python train.py --hidden_size=128 --num_attention_heads=6 --positions="learned" --tie_word_embeddings=true --parallel_block=false --init="normal" --weight_decay=0.041 --warmup_steps=200 --schedule="wsd" --decay_fraction=0.824 --final_lr_fraction=0.0 --dataset="wikipedia_en"
Each number is 128 + 24 x the weight over its row's rms, rounded and kept within 0 to 255. Layers, rows and columns count from 0. Numbers have three digits each. The size before them is the row's rms in percent of the matrix's.

# layer 2 MLP down (transposed), 512x128, rms 0.214, rows 138-192, columns 0-127
098:137186081136133168113048074133134136135138106143154120125127117123184093097104137119130117140113115112108110172136086151107142121105121132113158113106132128110118139166085147128110125137128139117132115123110089125157172131100161126104067139084138118168130102165132137117116133110100124128117135125140163141147092170098123096097143124141168146119155125162145141132100158123158113155128
099:138112161141172110166106120152136171137146092156132164121139112100151125141129120151145178141136138125101125087117115143152155110147113135111129144192151121115124105097140147098150116148147111116142118157164149108193110145106141112139167149114112157175105107133144104071088119127133120100075168125137109112109100113125144115111143120125124132091123066111115156138163115113157121138170
104:120098142114155110164125137150125151109157123100110114148135164080125129120145098110092136152123153139101102133150153131121129102127123106107097113111143112116122166122138133199125130132140154115128133115163135139126112071130093096176159149143121163159152135145132109136104117106090183108142154165115140125083171135110096122149135116097122137169124137133115209127131157109179093121137
098:074169113102145121143118119145144176102120123150141150126119135101150092108137103140148119120146131141129112124156082105176105107113133165106127133126084101150108129115138105111098131138177121109137127112165107108194130128168121105104136117123078121130175117091098130137138125119124098150094101153148120131166119130105142138068097122142157134093110146158139116135083115139162159158173
099:107108080106136081099146128137133135120141139151121145124139127171093137105112093160140119125129098117102099117135155110127105141164109095064169140116088110135065096115142165149147171130139129091126098142132106155102165122106122125108124150109169115130143077141140139128114129103135169106099127129111140147109098178116140148116112080138161152164143152135122165084141112159136100124128
094:102121111122116139175117133110167150126130089156167126124157136124112114138145131154178116076141099122102095133141088131132109176153174110122097149134087100113097089155111097122155162127124126142119119135132132167122108125149148110092130148136141112087148087124124128148143104097111124098133176104137130161198135148177124134171118131138109092130127117149100129106089112094167140122107
093:109142132114181167104140106116146111113135126116142138109115107086186098137154150125092125150115130141104168120097137144097149110118133144171129099103120132132113107191124102106133142133134142095180108152102131114130128100089128094131077119089147144129158154132155120113132131142121150128131155130173101116104162135173127097170151124108106171159152157135095117133131135088123087116081
085:104171134151143072107130109133093141102132140155129102105112108158105123124105126110155121069132155073141138170145127120168119141162099148102100143080138119130147117096138109124131127097118111126136085108137101142140086100169130169168161176109155127123132086085113129122102147094140135070144141160116123115136082110132136132114143150142133095162148112124135116125123088125116149127091
090:098103155138178128140085151137149126099129118128164105094108157126104141115132144115157096132152134087156134114117166125119138124090108124128110132116145136120133136112149128108147135133176082145101104130124119163118169126148137138118090131170143131136143167140081100129193080180092126107136109144067143085124108155164124107125117161144143115127150127121199142133122134148147104118116
108:132107148156088117128113128138148120168135161130132161177161114148129117112098123131094100155115137137207159096171091152122096131126127103148126148080124172137098146143136143133106157107111114114107160104134115092152147116152108130150154125129136103131127157154137140159169130121144103134099135102133104122127127083173131162119147177135151120142130113158122152110175098155104138078089
102:129167141098132075123131146159179124129134160103188131145098125123100156108126148133107146111164140112142144188132138123136094140089135111097108143185112118174112127129148119090123163149133135124146153125132110122119122111094099078146133092075077159177127151156152129122151102158118154124093135132107118139152133139139143129156133164127092102100136141130105128154119122119137170133167
096:157060061071129118118100115112127188084140134119154125145127111100098122120119099162123124109114167097140130135094118109099149137124089167150082128136110127117133123125120152088141120155162099154101097088099119166150132121102136132160142137113084129124130130093126120129157119154127104133129137107083125173114150149108168132111149117136079149127124138160101111142124151107132121155138
091:112149121113127091115116149128153114128125155131145136115160130140093162091143124136160149122097137144078105136129144140073146128159137124150103140122126126117133139095121126128129108132156146138149124146117105158108155121152170097131141113135131107124158142188150134140151141153099107171131127087150128107167092157110095204161124094137141163085124127117108130195130128166075144102090
129:105150074129104141171106118122152092127108111157149112145126089137148111125161126158156120159072140118115143126119119078150134107135088157105163090138110107110135124136154128114151127167114099105159181132146125103110114122129107124113113080129102161147116163146109099137122139136115130079128141107150137145112117122089137146092074074084091122134114113096180160115129153115134127146129
092:100150098098106138119099151113198170107165129138129104098170115117177146106087097101070113163148109129119136126126122148096147122114108086113178131107111136119126160124155114116114119168138127107121094123139157108131104136150131127101135087119074117117145093139139133120160129092122150116116088128135119155106175139120107142100140153142119121149097107122152174156138083122099118153120
099:117108145140132128093121135159125098074100115147132115071166145118126090144095119072091104158152113119153131138123137131119109099120152145138094131125107120127113149130117126111135137104116137080107110099118146144107112121140151151130109175152153119116114117126075152124121111134165143135149107124114090084169119125144097108121176087099104136118151072168123104138114092150115081117184
100:132139117161131090116098124090133143130134136133119107144120133118080127093133110202162108123080123115100141090125088093157106157126110103154145101101114151138122145163131124137135179135137128126119120112112133119110169136157155135146169113184157157116161134146105165129179161145109139101184126105141134087134122140118158169132114131147160173106142119122156146130136108163129104098121
102:104157147111132150145089138142134102121119119114133172103068126148165104137122130115140119096140114115125102149128112147102098090132133133153098097158159102137128161141157127163151153103097135081065106116111120133108107091147069107121154145095075144106122101122124105093141112133119177126130129148122130091135143107119105089135124143171123120148082184149154138122145154135139125121162
115:099111099119148111140141117131108114107137135125160100121104108147140122110085085124129127146120128092131106103141139128096109139167120143102157080098183112141142121125101117142165099092176087172117114152092124111150156160090131143132119130134148118095113151127123115119140121162116189192135124159163092151112134146149110094128131101104124134115134111100100126126152162056138155118115
114:136131119137134157107109102158145165129099135138109115173118142102148108121126165109136142129131117137127158165108143156139107168109151093143072096100178128153121104095112171141137109135126130136119128130120085120099132142103089078152139158171109116123169116117167127090121106103176094102106119131094152146121111151145109136133144050146140154138118116151098123139105156111087139092137
113:160086172129154137124124147167094094117109111131139129113169135182138147116110131153122132126144097152154138136107170129126134157105118110135078148093124161176134144124128104099111135109096167097098126139154083131104100156102112100102100123149097163148102138125188130118145097171156176115109123117132114118108153133102107130149111122110153114194128128156153154149115143151120128127100
106:137172121137116108134119128148126180129134162123144088158147140128148128120143141148139144159126134121124105105158124163140111093141085177117087163108129146158114152104154134133135116173127159154119115092149095152115113154131169131136114096142124141121168138111089137082119147098134073129156109116123162156100128135111126152114141139100123127057052159109114152123130160152160114106121
103:127117136149089122109118183102167122137077120159069161127145130118157148147094136100111101110123112136157113132134118170095132143152141148121156116122117168154109125110165120122118140129065141152101084134131098116161115155156118145126168142161160172107147109127160136113117092104119163122140117133131090135121169169092127141115105116146153119118141142101114121095170174129142152092117
102:148102120119126137117149119164075110127134155194123114116130146191107134137121130123155117115084139194127105120128163098147108092123165145114143156125125157125117129127103138125107071103127113146119140108096109138091088121141143093144092194120157154132126174122166129138168101147145087136109125107134120117142133121127127122168153083097130124126120153108147109084103128106137115112150
096:133098097066133123154128151171112157141165157124127127135132116142113079125109166090120109147118139149127163135150136138131160138136098116168134104098083111122146082113094131073086101121099101104125149184178103121132115122116092093140128107150120113156133138122171148132140129138150137136108104129160109145100142166173120139134113152138113094106114123118143141121133176169169126148110
093:107128091114153108134113109135088145143106116171124098124104127104136126137139105158127124134216158143171195125091130113114115157072126090092153157117129132151118133161107115164131126129158097149150107162133144156095162123085136157113134094172171131143111113109118132131143115145119154073152101137115159120136089154131135127123144108134148124123129132143121113105110154141172113145121
112:131151129105084164141148086137141118148136076121099098153111136134135129147126151173127088144175147151148120159112155159159122109155118155151153152181078140090132137164076103128142134115150113116128136164121103137114145107125095133146151122139189172106135119112141090143158100149136099138112167112141107104133110140138125128139133143090129156077120090149112146114140103103154102149141
104:123158168118134125117200107159165115153167106147154124156103130114144132150128123098144062147072115143117117132129116133166101126153134155129132129101101119121157126123107138102114141076102104112105107131131094150087127121115093165095086140147156148135077144139122111145161110152132130120111160115124144131113134124131115090144098133115122094124119140079152127179084131157150132093163
105:112127135083131133130154142103138137098170131127157121130108130105119153141128123172160099162138148138147120172133123137097095094117109127119128139150137172162173102134136110136125134130182097118138099105138181117145130149124094137150099155093130115131164093095111148081166136127167137077118139068112096141121111137103150138142076130101146113112094126169136096142151116134145102105089
113:134147152097120134145156141140145113154146126150102147155082118166084143131106167135139144112133090117155102136075181096163157120123098141086122094145140084112109120147126118116109114138149105140121115128151133172122153132175116143102145132128117131150165134135120141113146117127122146126080111110108137198141148156182193145085134096126175101110095137136133124117149105135129148104136
099:108147129123089112134157095097156111137118146140134158091146128101150130164122178111131148156123103134133158097104129135134093146124111145108168163132142129138146113098117114148116160090073129132102171153131121126166139138120091143082126103100129144108137122133123159096109127124125087130137172150101124135137150088187140120126160088101151097113170111121098135147094104163140149084179
103:118143080117122117137138083153123101144113123123121105154102118113107174171177067110160141155134140165166163081121084115136136127120109121087138140082116113153147120112168144099142162129137105103127165139151112144141089160121122131168124133140142121128099127095119133133140094072090127162141148153095141173169127111110118141116112097115154138133109135129135099125119111093137155092150
087:120102113121117149100094112137179111126114146171156108104097106110113168095134103101108117124137113130110126153111109107133109082111157139121158126092124115179117139083150193147110147157114139091125144065112112106111144126104119114130141102129111118114138129079132145146148148107149116089139113132169072133146160139080129092127144137123113120072121159120106126139181121139118101141145
107:179122156143104081132096124124154117124159144174128097065072125120141134140106132090105120096115122153104166146144107150117174091175123105139149132141115133133127109146131146141144153143125167115117106081136096114146115136122116155133081093153134118084125117133155112087141066146095131129112120119108135142094129130100097117108105143089122138124101144146083116100117114154167134106140
092:129138123129109117112139142145094118150139120120178136159145153136112114093136125146166101135155116118107126134124119152099152166148110132114175134118118132109113146119145103146166120147094132100111129086127133096180134071151138140131151154153105099053096122166125165112163135090116112109106114112112121125134179158062117135133187111118115126114149123147160164175135127118156130103132
099:145122154092105137118086162126142115136091127161125175118144124184133092125121137140154129115137122133127082098144129174110155105127121129075130154122114141116151161146115167166114157159136128122100120134139132126111104120116124138149145154162121083127143068146114097143142138129129123132120102159136195089162093163132132092134138134172155145116124154110118143065110119177121157109125
109:097128117145139152085114139123168114109111143144142081128106098100127145115151112163105157129102110138170125152122118178100130076148144138123097098149131132164143106090142179126114159110107130132145133139134119172176130099104094140119125140096135112139141151152097154114138136098124140125172106089087085171114061101120113132165123130123117160169145137127111149116155110154147156116121
094:146140130129131124130144139161181141126105105130132135104136135132183170080116121150110138079169081113128139149115110162141146124103118088114166114148139119160139143119131125130113137156153130128134110088123105090121153161116086132139130123108106084118111191134101110172080162149166135116102133111064114118093142117105118104115161117111128146133096161121168129129092137156109099152140
103:125125102141159126113101115102112143133115128141129122177174125132130142089109145120128170098124135111088132099150141088140163132150128116157133110119162105136105109064109090130097133124117129155137125149139127117142136178132113158120130126158110128150118147128132156154103136168085130109163123164124153188117124127104168107122085182151103118096141176105130102084079144111106110083137
104:116105129112112153096150108121183171104110122128085128095147119138138139145103156124123081149096145106170145157106150084108177130128131151136148163173150129126120132110129140125151120152150096163118083135134126130128125137085140132134137162152142148123126130137082130149070146123153104122112157107135155063159130141156119142142132153122162103105149093119114111090108125182118084157108
105:184147115155099114135138157153169147115139107159150156151117112073119116157132108111179146095133139118099161130173133149160178146175134161133125136112115109124089112100116170161127117114148132126142138118168136093130162101131118119149146124127077136164136146100144150099123103099131123084165112121139157126106125164067076107118101159100125150132126149132105111154118119126125137127118
103:124117131101124148104156138137114096101139092071153084125171151146085141149169104105126091119160110131156148172121163112103118104158097110143146147139134151156146140074114090132104109130100145108161104114156102159120116127161133174110171127137108142068110077093118160121114098088130160120131146107121142142153106145127108120113088150113126102131111134120099130146152127118112106120146
101:177141104176135119155155125083140142173114139124119111091119098103102112124126157151095147157099143156184110083140146155152131105116141167115098129139128144126154096102140112113133137101117100143150123142182156112103122126087135130149121132090105136182147142151097101138163157121142115147133159143121134133104131148156129119112097123093137145105119155140171132067091151128123159103091
098:141147108111102146145128140083177165126139125100143087148121111129115133119125131094145104149068097151151103173106111091117166103140121136161108121104144114128150125136105104107114133083108134136105125149152145109129142152101092125139156144105181105145128146189088129136103117159086126166127122079110112140113106116127162089132123126101114117082128092115126106088119117109093151090105
113:109094132161106152125135135098130108117084156113129092088145170182096156118116147126164147119146144072152155115119140131131155131117102132109094142100138164120128069126119173151082137145129155117108156096140109115187134162153121143152100123116165153096126180118168108152140120107171146119132119103105135117098112125111152118130136142115144120119128151123118182155136129131095149136166
103:139116113122173131131118136102107095116114127170085120144178102118125163150105123106111138120134165101100101109164176132151117096176086144112142174101104127120112134146118116117130136131096149082148184119143078113134134137157109182128119135174141128131114149120119100126138162133128130137124119148100080121095110119079120148094124107152144164108135170086102114132096114116152134097136
092:165153141171099105120160148094134137137101144168135120114100121106111109101128085147112124141160094096105117118128170151102108153144114187108151116147141120134120199114119134130113155126165142123131116145131110079120114108137132136137155162121089136121103070157120148124169126080108130119144144115138136110099076136105096116145122081163105153123113141088096143139124180124142146136134
097:138069129161172150104156126164142117113115141191093151147159095131097113129120151112135130124133134122140139183118171145127163111099168144132106127138193123134123103113133176138121115114121138165096120134103116105146144143103160138107086192122164139136140133138071148170139139162145124084138119162132101102134148167121154103124150088130123126122136130129113150147130135107115137104117
109:128123110095116118097164128150086151106146080149161113103132187171156098130158108127142099126110136112144146151151115102138109106149136110104126154126107162097153108066135180140152117150132113112144155128102099133156121123158064138127126148130155093116151181158096136136166154081125148129115156125126098125109119157115113133146117103108080134099142117097104101110141139138128155117103
105:126099132137115170168121144109102139104182129157148128130118119121125124116129067121146112154089143081137096132127148129135171098133147115158143150138132101116146175168164105154136111154093114171183093147178132158143129111112113132146105149091107142128091134132069104143111164107121117135110149142131169114120152125146153150168124143109144110145095159114084159134136158132126097132121
093:171137112130155146162176134084142122106126104143127114133139121141130160157138104149146144133113176135174136129103130125126129111151101137142165100115116185137123148180139133076114154136111130139110156173179153145125125095146187140133108108144156159136156099138106078138149112156119128148107109131138132120140150156143084129137108144090122122123103097099126092128118107076069121142139
086:142150100104102105105151110165131152083118136151130136174137135113103154129156119138127112095132093114114116075111104122125131134155130122137172159107146105126184122101134109085139115117100116146148149093143135118149111122118111159166141172072124131123169098122131098121134076127124096128126115119142157098146123104130073111135078128135134091152109086133072139086113139106115106091126
094:131094159139113134157098153140115143127071107126091161123128162154077091111152122132096162102139110086124156168197081094115083127140135110128098092127161126136122140130139121103107173113108170112144112105107142096157156124127139073141139142105131108120096131115125116117166139139129141121129149139134132149100152108158147146091123112139119123131091112094139112088159149117144116160091
091:122128132093155140148152125142136110170141111112099108101110113137118180144164188118118151138196151133139107139131118085150169127205134167113154183125111130098126150135145111134088124128123112103145117087134117118083096137088132075128143112116141141134127124130111085148122127183140105154098078108105109143128139112139103166114123137130134148113162152128132135142101117125147136115120
102:114109109131139153118093115124103115166131174160070149153174155105101126139118158103165125120110144089125116083174148102147099166087118121131143148126148141154111139073116125113141109128074132148135109153142190151128140124130156143122073105146125098147100161127098133125110109125109141152151131137154124148138143110132130134180120140170128119144090116074093111116105145115122127114143
# layer 2 MLP up, 512x128, rms 0.231, rows 139-192, columns 0-127
099:139158105111111137143148109112105099112151111109141109118116100140092174161133144126124103131138092146121118139132181172178125095086085139104121109135130079136110153085105138189134154082133152092160118146182088161099143130113122118139126152132147134121135115128122130125096162117104105145116150138104125131072145120167123172165119128096121091113137122130142109138143112135122123121189
100:101120086118151108133157143124113136094156115115141144133163151141155136105141124132101122123130130143100098110150180111121132147102083160106116144126124116134164142099115124178139137132113127150115163125122123120138127121111080124090146138102108167126115134144098164152145146111158184100050139126138141058091115127151111143161159108116099156083158130113143168147114154084141120154143
095:169088163141143116146172120106173101124113129094174111147126135133108170124129161157146154125134105149129148108128149114105174130103131115146127137139115126124101166136102110101151118097129147163110115136134105119148161145142106096144134126136160137127048118112104106099081149124133117064142107115114109121125144109147114162195172119103139116118068133148119131160111156129111125109144
093:171119138162119144075100138138103120135183103107146085111147127075129111155119158115101121145099135127121114162128107079127114156132129143137115169190160090096123135151128139103124135152117127093119165134119108109108089149136120138082119129094111116094159125122107153109116146099112125118143111137114085134118151119154174141118139114148123172175138121113127150173147119105158172102164
086:116132173139180110125111140136147158156120127125127089095117135126130120113152133115113146142157114126112096098123085121152142134092116141123128127129131163121177155083173100127153140158144116076102146109165111101119138130126105117075096126131121153144116169143111116084109135088194101119110104152132121095120141121073139085099086121156115136105081126102113128121150120133138080146127
099:172101107093123144138144145110139135157096087109148084171104092126152164112139118153060107153101148110146159131156128103133116083146125118164087124106117111145152112101133120108142123179144119127154089126152184117112156156145123165143162133126141126102121125123104087105098162120127119150120091091134110100120132112123121128115112134173116142140130169129132166149119105166128111164090
093:156108150117135120146178121116138085143134142109120141118135079133109107131139153164094178080139117159126137140147156135077146103092144138123127135147126150116090116121133132144109130190138115071099103109122100112113199111119131138127080105133098128164099152109139120093180143091141113128114123124103125136156100103140188151148134121150136150114099126147121166144110114134165116131135
101:148147147137138132138142089083086142143128139059161127127090086145097132138124139137125122161134128129156144122117111073114150122120113148133100137111127149141115117127077112178147150191130123182126106100136096106109179167140119107149110144125125159132124118121146155139131196092160118109115137110151119122095149132100120123142130124147128127112115114066123115109130103141084112158168
104:166111160143130125112149132140111132100078115107122107131143111149120130124187137125146130143120163150142115062120154122102162080107158118089110102121131131125146136157086155164123135145166117117159101166158116133130114140114114135148073125124140129121137110156075151146093126126132110181145139133098151143135122128146119127154062099109105119161125109097112098149096158185134118157137
099:136121114137163177105125147102149085126092123129124152130124144115142128131167160203153120110138104167101142131149128113186071086183160139110118144141170067117121124135134108097112109120134124119115070132115117132141138118116083109126131124093121117088137135122131097150166155128096113144142121132111113120125147124166139149111144089175124134112121077116119136140116155126153128165135
107:094143169161139105156113130093162101099133114064095146116113120166176155135125139126139120157185118134111131118170094151090095162121139128121131114144125103116154136132083124099179138161125175090114116136145120101156141114133115123131143160122149124157125140156152119108160148097159116143125119170064128125136095126124148136121133141139104106130171160099120143113134125177144149158120
080:148076140163139156115106113144138116088128097119142128157091101105147122148133125159145126126082158135108145116111065100112109099136190127126103090111161105101119122110132075162129131127130137099123122085155134120112121128151098119140153185122171149157099170157129147137139117126137133113149104127115160097122118131149109118111137152102102081167143117088083130126101156137153138094144
105:056130116109117127136073117121147089117067115082145115151128096158185165121172116143124117120135179129155151102120098134152083147147110186132144102141152095130132090147124103130122109133143110103134147121135132117106128077136162097140109132108097122160130167139132140115128139142141112113101077121134148129097128142163142140104165106116129160133140137094125134094161104116158132133127
102:123148127138108147139157138138111068135114108111132088142104126120108072137146120116157158127160135193106151119144130152169098114137161136129126093106088125120107147154090105136137168125156159102075150117083099142137151156118195091136097132128150129096125152119091100120109147157116140135121151148158104119110148130101144118131149103098113139148101113107149141142149155100158134171100
099:108110150146148113164112106094121149127155133128093145130151153088149089138110172110120084148088167127137128102146099138120106142127164098153115080130186134138129148132140132097135129123144190108154106105112136129141148152085069169111093136149138087065155127152146147141121160130143140105130153153152082137139138153118121123129121164111143111101146104144103137119110134122168156113134
098:161124158118141133087168114169108171105123167153158131155122103144126130111146143152124161143102141151170110126133148087145142123106143104141107150120137140131109100140142124169137133167116065104154163104061103128135138157111099077124142120108118137095128106136069144138131109150106148150124134129123110128134096112141118148146113115178088095129135155172121097120113170129077115126109
092:131134102091146132162134132137111147144145085156163170148143143169118156129122062139113143134171153167124134058126133130126192153141133122167132183117108146139105121111117097131128143117150150116132120140122088095143084108093117125138133115134130119099103182114125124098123135147175122130098110132119153134151127102085147137187161103137116152117126169164113105123137124124140112109124
106:121146116133132103140147138119118149142159093145172146105162138134115149148104166148114135122123098196126151138108109105140175119124096093129125139109149116135172118126138099122130137144098099120117139151099149149139107118126107151105117090098144113094118130079137123092160127143161146112155107114135104152160136139136159161149170100114128095107170134048151163101159144144076149156129
101:072126115105165115151143148120113166122197122140134165151122143127121095158181099129103112123142109137116109154156134087159099127129151123121083096171116167119201118137133133153138113205117111134125124111118128115127098121134116141124130145122133109108105135176127146098133127103150170096119091140157145088135108111151128113147140106122118171112143138117124122097104108129087159120111
113:144143127174137117146099159129099136123115098171123163125186139119120129163121151138155181118140140111148124121112170158107152123134134099141106110095141131111130134110156150144130134110152130126146098127191191138144126129127068111127099124110048106101103144110118123101142151138092125143146114158098125102134120096118142185127119123116140119110158183142129142131099108127128155172134
102:153075118064168126139118129157095127108150104148172099091097131128137126130108154122124178167107161154099129122127115151079177135134141131147129137149153128141115136148167106104145092079131138125164131167131162120101110142122107178130122109124161106120106119128084169128134153177121123079144126177103134142139132137138120129112120142085104132150125115125136105098136109104158128104104
106:168103143082110141127147117121143126095173155119158094115140099121151160150126120111099148118133088141086129099113170120103139178158090144119103143112153131127120144142162126155109151094158145163103144112093081127129175106120099147134146126108146106093120167105118105108113116142147070122125132153145090127163139160135146121142133149115138079128089169122099161082121135098136125140128
112:163167128124123133137105123103175120093128106105093069170110093109082140122130146110142143143153098118116128105108098130127103097099129149147144129153085115135135133136154115119139137121108136130073187154153106122131121106133099159138143139162161189132138151140152152084129150123175104132158132117147174126119130091141134148082106137113127106118127098097167118129114097124157129177149
101:149090119186145087137126125138133134125103067123151113127138159115164154109145148126112138125126129140110105091108130130106150149124112153177113152147104138106112163136157119106106143140132168107157135111120146070094159108115135118165115103120124110157123135074142079131173129142142140109107100098094132125118139112101114173161163100135163119127161160116154091113160111155175127152108
097:134131099131101173127135120139077130163128093155129092092111104116144078118156182135103120090165142158109164122135113142085114143111174133109123160133121139130122206107165138141099105096138153122114131121146130152097120107106135113093133155105150090131156176126131107118163152130146094154123130108144118095110108100151134145146103148113161116126145151117151110160113144114180130124111
110:090130135087112139106168109170106136140079123112116147129090124148148126114161093141157165119097133134150098147143177170096100158127135138126138145125087102193133127114100117134106111149156133106141118069101104142131125161080153149085157098120164160133105119182152125162127118131140123112136120111133137134107120139106098152123131134133151134108091078136126109130160128137139097171133
104:100089082125151138147134124152114154104104169171124165111136119162114130138108119128161128161133126139111130160120131138149115126135115099063132124103119096135137081117132134143123129130131127196083124189117144149164071137130113140125102084178144131085130148133133151105122106146157106139135126175152128104134144128128125125135091146116113138126200123112149116134141125090083124158149
108:121100169118137147115146117127148128143103105144118111118148126133142101137147139110055101136136121165115127111142129110132156153114116119126091147141124135114155092156163150158154162128077105163144133090141131130130112119135077101131080091129123195104114113151130120106075160130129088143173165111123124145134123078122117126105108096111093167129118117169149120168119092143113156159110
103:122152150073150128113095128164085116142127126118136106164143109130110129097121139116126116098105121149158145159098133156146107117156146146189106147150121096160125136124119090112120123090137138132110143148106171119145122161145140090123086123153124121081106131158109122162115100173114125115104125115088141093168111132150146143123122117123148107150142105115196055109144109121156104172112
097:127129134117167121135160146088157123137139149122145120113152108121124139118148074120124135087141157159137107134137102129146110110102107123117121098112121072103129154120146107085143092142183149135125094163077100150102182090126159091135132146137162085135142105140151117121128168127130156112113152112136123164189143156150110102140131141136115149176153130144140125118094139111173071126137
108:142107078126125152134094133153116122087083099155089093140188092165117168105158122072128114144109092162115155165128147102133188124104158147141105143119152115128151129125124099126125110112145146117094086108129116111146139104141114105130111154168130136140151169159148126165150105128154102099151145156162161125099168106141140148132142096124120133120131112126143142146134132181132102150128
104:088096161119142090118147100161137127139126134148102135117177086135165141123118154123131102147098159101145134100130151143107136151118111156102193151139126100155136092129158092152139111086138155158101157152114138118150150151144115158098098097133134131127147082156139114181134153112140105122102122136156118089137135164168085158136097162132122144124151131140181117117131115153105134158094
098:084138123122113124152129118136111122142101150107185104100142135136078149145137170147158134123161125121119183151166116108125127138148093079161121154118135150096122145117165105158152137132095113101123112152108130158170147122083068136062135121137113165104127103104106146102108122091169148138104133130143086165142125133119125134102143130106115120144132160115126159086132144089130092114126
104:153103098108149125146151079140146129190129106101155071107140118146092115098140137086151150114144099140070155159126110124162120121110101117113124142141069101142112140144119072158129127144165136165118105134102167137078117158109186089170113136125121146136149143148114097124117130124139134163123127134099103118132133143124158109121124151121085115104151135137166103126122113118097116157134
097:130120135142124139097158098145142105121116124120103139131100153199124138120132080120151126103140126125086168103127148136169115105120138136126142090099100144144138106138097113110140141110095109165115115083131153143131164157087121137132126076146155130158116138154168055095139095131127101154128114096173152143136112086148145162175121130107136164132112106107157137109157138120147115082128
105:130136108123089100106118133107135108095187083062112159133124129137135125134123133154192157134132138098116129116119122113171070131114120152123114097148132094095140126113119145090135125154156117132114117145110109104094118125130109159168150118073119123102119140132158118126121152142147065135149082132074153097130126123131127107158163127142146173092139144121117080089142141110134123119147
101:097097120114121148116117105161093086102103182117138118094151118122121128149142161100149127137114134163142167121171126139121139145131113123113158119135090117116137050116125125149111119129129143155094115095108151107108103108176140086140128134129141148127102131137145135116112135134133092124105143154170131137133056104118114135134097130172115158117099124106118123193163131094128058120148
099:182152139135175127130105106147151154129133115166125146196128142123113078150138135103124148099081157122146116094134146129166098126153117096150122078130131126126138123111119083157072108114131082139111095116089160118135146155120147113093130182131155173156134102150132152134128141130114141113091159133115132110110133125151155126144172098117131159162133135117106126148167117125142112077118
102:150126126079134193127095090166113119131138090138161126108092150146118133113124135130099113114160120081145146122093124125140149138128103096157131113146184135152125147125112152149129153124065104120132151138147149133108147140151164089119109099075131122127125168098095163111184143148097103169132148101161112108140118135153135122122142086103133139146098109126159145137105132125106180152130
099:131142133183112159093120123156115104101121143149132106129183154171088143157123172110103110148157109109159071084134127122130125103088128124152116105119113117133157118105137149152120138115129100135146137111123077160123142113084093140100132155135147155121132149111096159164146135148093148172142069127132094152097136135117129156123109156141092098122138166122115089092102132163117140114145
109:136125112150101093144147091096168132150138105184123128147142119168157114138127122131104143100135115132077118153167143130104100154136136118157083133095126123113135136107136086164120184109118117164152111108141065115122134119157116075142135100150124135120102158108165095157102107155097119103127133128115068127168146106102100164153101126089123142150125127131120125110119122133157150169151
096:137109126104099165108181124189126172113124133133131145134119107152095056116107127124072116087080120141105183118146142137119153164096144163145130168120119124123132145131138120148164109114172083200097144129127128119104131122106125151115111141124114129146099176151120152154106150088120132110168122143123103156119127109142117133138148152132118136116159135126127149135078148137136110104131
093:107128159116112123131133135167148087152109142131077107147116102132140074122141146162125176094152148155101113128139109155089121105129090128108125181140108102137123208135120163123115136130132110141129150120097108110114151144100119131147126109110125149132137099161078090142129148129130132127167103126170144117107131076149107097122097132187125166134126163104116117133142125159085109155105
106:110164116105116123097156120132082103075123156111111126088104134129124100184152139143112144097134144173132154114173117192133162125095117101158132139160142108112168132127096139140145136141141132133145100126092115112130113136125141151095077105135095134102120142122140136120124158097132176105098128108133114141145137145122106111134152079138106159131071089148132170166142126092117087110129
093:115123139133114099091080094130143113142141157072151142150173145125146134135133132101081123174084085098091101101115147117168124206134114102163122110141133102129156157160145104096118131160146174120125165150124138129090135135126089143096103115165109127132148111144131114135150112130127129126138118140091127160114128162112128136138158099154135140126167127123141151124175154144130175148107
094:143104139108107167131138116099124091149145120145112140130121130076162101152134107134130170117149097056142154108113131150112124112127143126140121068134160153192119150108118128137126142060126118135133104174119127133123158129179133121132099154168126118136111137167127156134136144094142167133152183091123118134116121122137174135112136161108125125130160126111119092169151160104125110172140
111:137125169125128154160133138129103092169131137112110102102148168101112148152099146147121113167114103141166126109164125148159157163118120108141154171106120123097141113125159131134122135105105085138082155125118159134134117140136121101123084132136103136130105083130114096133128161098133098136109140162146105132141133165163066118091126186128125138115184119095164120127128107069142114112090
103:123117065142107174166110106158144171164163089111114111132129094124140159107103114077124097139124134136147133158117124117113121149132139137144108153103142116080136143089154109106134137115134131089149115085123162117114132129123120144173124143115126133087188135102100110142144159131178090119100125148082109170111144160085098125159119086132107131130136117163142115127131091114160122143139
108:123106113123164072144148122147156096155132115165153109124097092105118147088118109085154130118150137121118093129137168121123078141132137135137133153165178165129125141118157130166123164132100148123125173100096105138132133136114131137123074131144147137100110087112109168107144159097104124129094129166158175137116092080124085153151145135116144144128138156161147117161146114092096127130133
103:141128092154139115155145080151126149117154123139099131149102095129158087102136128103151113097136180109087156133172137163093141169090131117117081157104103108147123120153143142146084120126154130160126121126146124135107140112139076143122117160140111103132149156106123201086159097087140129115178125138136150136121104105144140136109103131107160111130137102111130159129131109132185118124157
101:176131118130133131087093116137115137138112109098124104133158085106169106148108117120097128132104183123120154124083139185108103112129106128117121095146111128125122148128123131099159121101100113123158114147092170103093120141115064126165133132160119152137117101114152106138150146082124134115147180123122086133174141134139168164133139134132120139123167121172152129058099099131137122135121
109:150112097129114131139143119139117120137130102183181100120141089125156095161094159119123089103084115135142140132109134119126120127108137115158102156125101111118099120162128109142146110152147157156125144132153118144103093139139114141102134111138105139142150109146111166152164143143133066130154123101181101114093156106156040163127127119142080133150140138134129160097120105130121118082164
099:115169125113112145157149101128136153138109098097136161143128138113117130133111145152131129129164118085096071118172126131166135149111095110120126144123066127140149168139140160132144128130099152068168106103112157126122128085176148129107178127167165149102089142128119142094109114125120199111132099136114144155119099133140106163135170145137119121136145152166133144117142139124110118091135
099:114152109154082168118136099126153134087149110148175138130117128140092125125166104144116087159136101129126158117092115113134162104098119151133146124144137109077157144131185153156080119159203151099138145108088118100131128141095139120161110163119111153099136143106131111169158115112148108134158114082145110097132104134153127123107133101122154126142117136152186127117148118109127118134157